From a checkpoint of a small transformer trained on Wikipedia: rotary positions.
Each number is 128 + 24 x the weight over its row's rms, rounded and kept within 0 to 255. Layers, rows and columns count from 0. The size above them is the row's rms in percent of the matrix's.

# layer 4 attention query, 128x128, rms 0.16, rows 0-5, columns 0-127
size [ 93  90  92  79  76  83]
[[146 110 122 109 128 133 112 132 150 107 113 117 160 123 106  98 122 106 148 157 123  59  94 153  86 145 116 136 121 107  98 118 132 165 143 162 119 116 122 115 161 166 141 135 154 160  96 131 150 163 110 123  69 161 136 110 139 145 123 117 117 113  97 134 192 141 187 150 155 123 160 151 130 148 127 183 121 130 133 126 143  99 126 119 158 127 135 125 147 112 166 104 110 110 177  81 158 112 126 106 128 132 115 108 118 115 117 118 149 131 139 142 110 144  86 159 128 145 174 135 167 103 136 138 128 130  85  88]
 [139 123 145 141 118 145 128 169 163 108 143 135 113 136 137 142 108 134 126 157  81  93 109 124 153 132 131 159 117 119 100 122  88 109 124 149 125  91  92 107 108 134 183  49 102 148  87 133 123 121  88 114 132  94 160 171 139 123 152 114 158 131 126 168 119 164 162 131 186  96 120 105 123 127 150 170 103 154 123 115 138 114 107 128 155 141 113 102 134 133 122 132  99 153 137 151 131 145 155 108 152 125 123 128  85  89 113 147 135 142 125 194 161 123 152 131 162  79 117 143 134 134 131 145 102 134 135 146]
 [136 114 130 112  99 124 137 136 153 123 122 157 156 111 135 103 120 119 152  84 159  99 144 128 125  78 159 126  95 180 137 121 119 118 146 153 121 187 159 122 102 145 156 129 114 122 151 126  87 105 101 147 122 136 170 144 116 136 132 163 123 131 127 174 152  99 126 145  78 138 140 150 108 122 120 200 116  92 131 144 175 135 139 140 115 168  92 154 141 114 124 120 150 104 127 123  52 129 105 116 140 111 119 152 110 137 106  92 150 153 130  86 121 155  89 164 125 131 126 130 166  96 143 111 111 133 128 123]
 [138  97 127 171 129 115 161 112 139 124 120 139  72 109 121 167 133 110 114 118 125 137 150 103 136 132 109 145 152  79 100 137 157 120 129  86 157  47 157  99 121 114 116 112 103 136 181 143  81 102 145 121 140 102  97 141 141  98 137 153 134 138 143 101 126 103 132 165 126 104 145 111 155 168 140 145 139 132  97 121  87 109 102 176 133 154  92 109 143 109 106 159 160 151 115 122  98 110 131 138 143 144 108 159 122 129 180 118 103 136 114 113 149 142 149 160  82 137 136 147 116 143 157 100 145 157 126 143]
 [151 128 142 137 104 121 136 140 127 139  90 150  95  98 112 135 108 140 149 101 152 126 108 119 116 144 125 101 141 137 108 116 127  96 137  88 158 126 185 180 154 131 121  84 118 115 150  95 127 157 115 119 140  86 125 100 121 121 166 144 141 160 129 194 157  96 145 138 163 108 122 129 146 153 118 151 116 104  88 100 140 141  64 167 144 132 117 125 104 155 151 122 123 151 158 153 160 139 131 146 138 100 133 128  84 151 143 170 122 156 116 103 112 131 118 165 107 158 118 187 117 160 150 133 130 159 138 162]
 [159 141  90  98 132 136 147  89 138 141 143  85  73 147 157 103 167 151 149 140 127 127 114 135 118 139  82  88 172 122 117 112 179  92 117 134 122  97 118 120 114 105 165  85 137  94 140 112 113 148 141 131 124 114  94 107 113  94 110 148 141 116 122  73 118 159 101 129 143 115 121  96 141 143 144  89 108 155 104 144 113 105 127 154 135 142 115 155 147 113 143 136  65 107 154 131 158  99 137 120 103 159 123 143 120 109 169 135 128  91 119 134 119 102 159 102 128 134 116 105  87  98  79 139 153 129 109 113]]
# layer 4 attention key, 128x128, rms 0.156, rows 0-4, columns 0-127
size [104 110 102  86  95]
[[ 97 105 119 179 147 141 114 183 133 122 113 121 164 107 121 123 104 101  89 101 133 168 141 142 163 121 142 154 127 109 146 145 102 157 155 160  73 117  84 118 134 137 108 109 139 153 116 137 148 140 172 129 152 147 124 129 110 109 152 132 145 100 140 166 122 104  81 109 164 131 140 117 143 127 141 155 174 140 141 172 120 170 118 106 159 137 113 152 125 103 131  83 137 140 118 160 108 126 161 175 115  96 120 101 120 163 140 143 138 128 134  89 152 139 168 131 111 176 136 116 107 161 150 145 110 157 122  92]
 [131 147 122 153 120 150 101 144 135 112 117 146 156 136 139 128  42 138 118 135 131 126 120 124 129 114 166 156  89 148 147 123 114 127 185 167  99 117 118 135 143 158 122  97 161 127 101 135 152 115 160 108  84 127 166  99 150 138 145 135 115 118 152 129 153 102 130 141  98 156 152 125 137 129 110 137 149 127 128 118 179 139 106 127 156 124 127 153  97 104 142 148 119 146 146 145 102 126 129 180 118  91 157 126 115 146 113 126 121 126 181 103 158 157 106 122 124 159 119 200 167 145 114 128 117 116  72  82]
 [141 148 122 149 149 111  83 155 136 115 122 169 167 126 131 124  94 103 171  89 118 108 135 133 132 140 135  88 122 162 115 137  90 145 125 137 111 119  77  99 166 131  97 148 154 134  75 119 114 138 181 153 170 156  99 145 163 150 139  58 121 128 146 121 111 107 103 138 146 170  97 142 118 117 119 138 119 100 144 113 153 120 168 122 127 113 142 139 115 122 108 148 110 154 144 145 115 174 109 137 113 101 154 154 145 115 133 139 103 156 142 187 137 128 128 150 159 125 128 106 155 142 114 154  92 107 160  99]
 [179  84 119 102 114 139  84 132 102 142 103 149 161 144 155 150 154 151  97  93 144 106 103 147 118 127 147 129 103 151 149 145 132  83 128 164 158 117 121 121 100 133 108 127 112 116 141 115 112  77 114 104 140 131 119 163  87 163 111  91 100  99 114 146 101 157 156 143 101 134 126  97 139 123  55 143 106 150 154  78 146 148  89  80 127 144 137 134 140 132 141 127 157 150 125 104 123 144 116  93 127 143 131 122 146 113 117  99 104 139  96 116 125  77 126 123 150  99 158 105 144 139 102 125 157 160  98 131]
 [ 87 158 170 139  84 141 121 170 125 150 155 149 175 101 117 132 104 105 108 130 189 111 124 143  91 148 173 133  91 138 108  88 128 151  66 162  96 152 163 159  89 127 131 148 115 149 128 128 123 123 143 130 120 125 155 106 152 134 130 131 130 101 112 152 111 170 145 165 148 144 102 177 111 141 111 118 113 107 182 109 109 122 127  90 121 127 110  91 121 153 153 103 142 134 104 133 122  86 156 114 151 106 136  89 152 117 125 108  98 110 127 107 135 121 129 111 136 125 163  91 136 103 115 144 127 139 155 113]]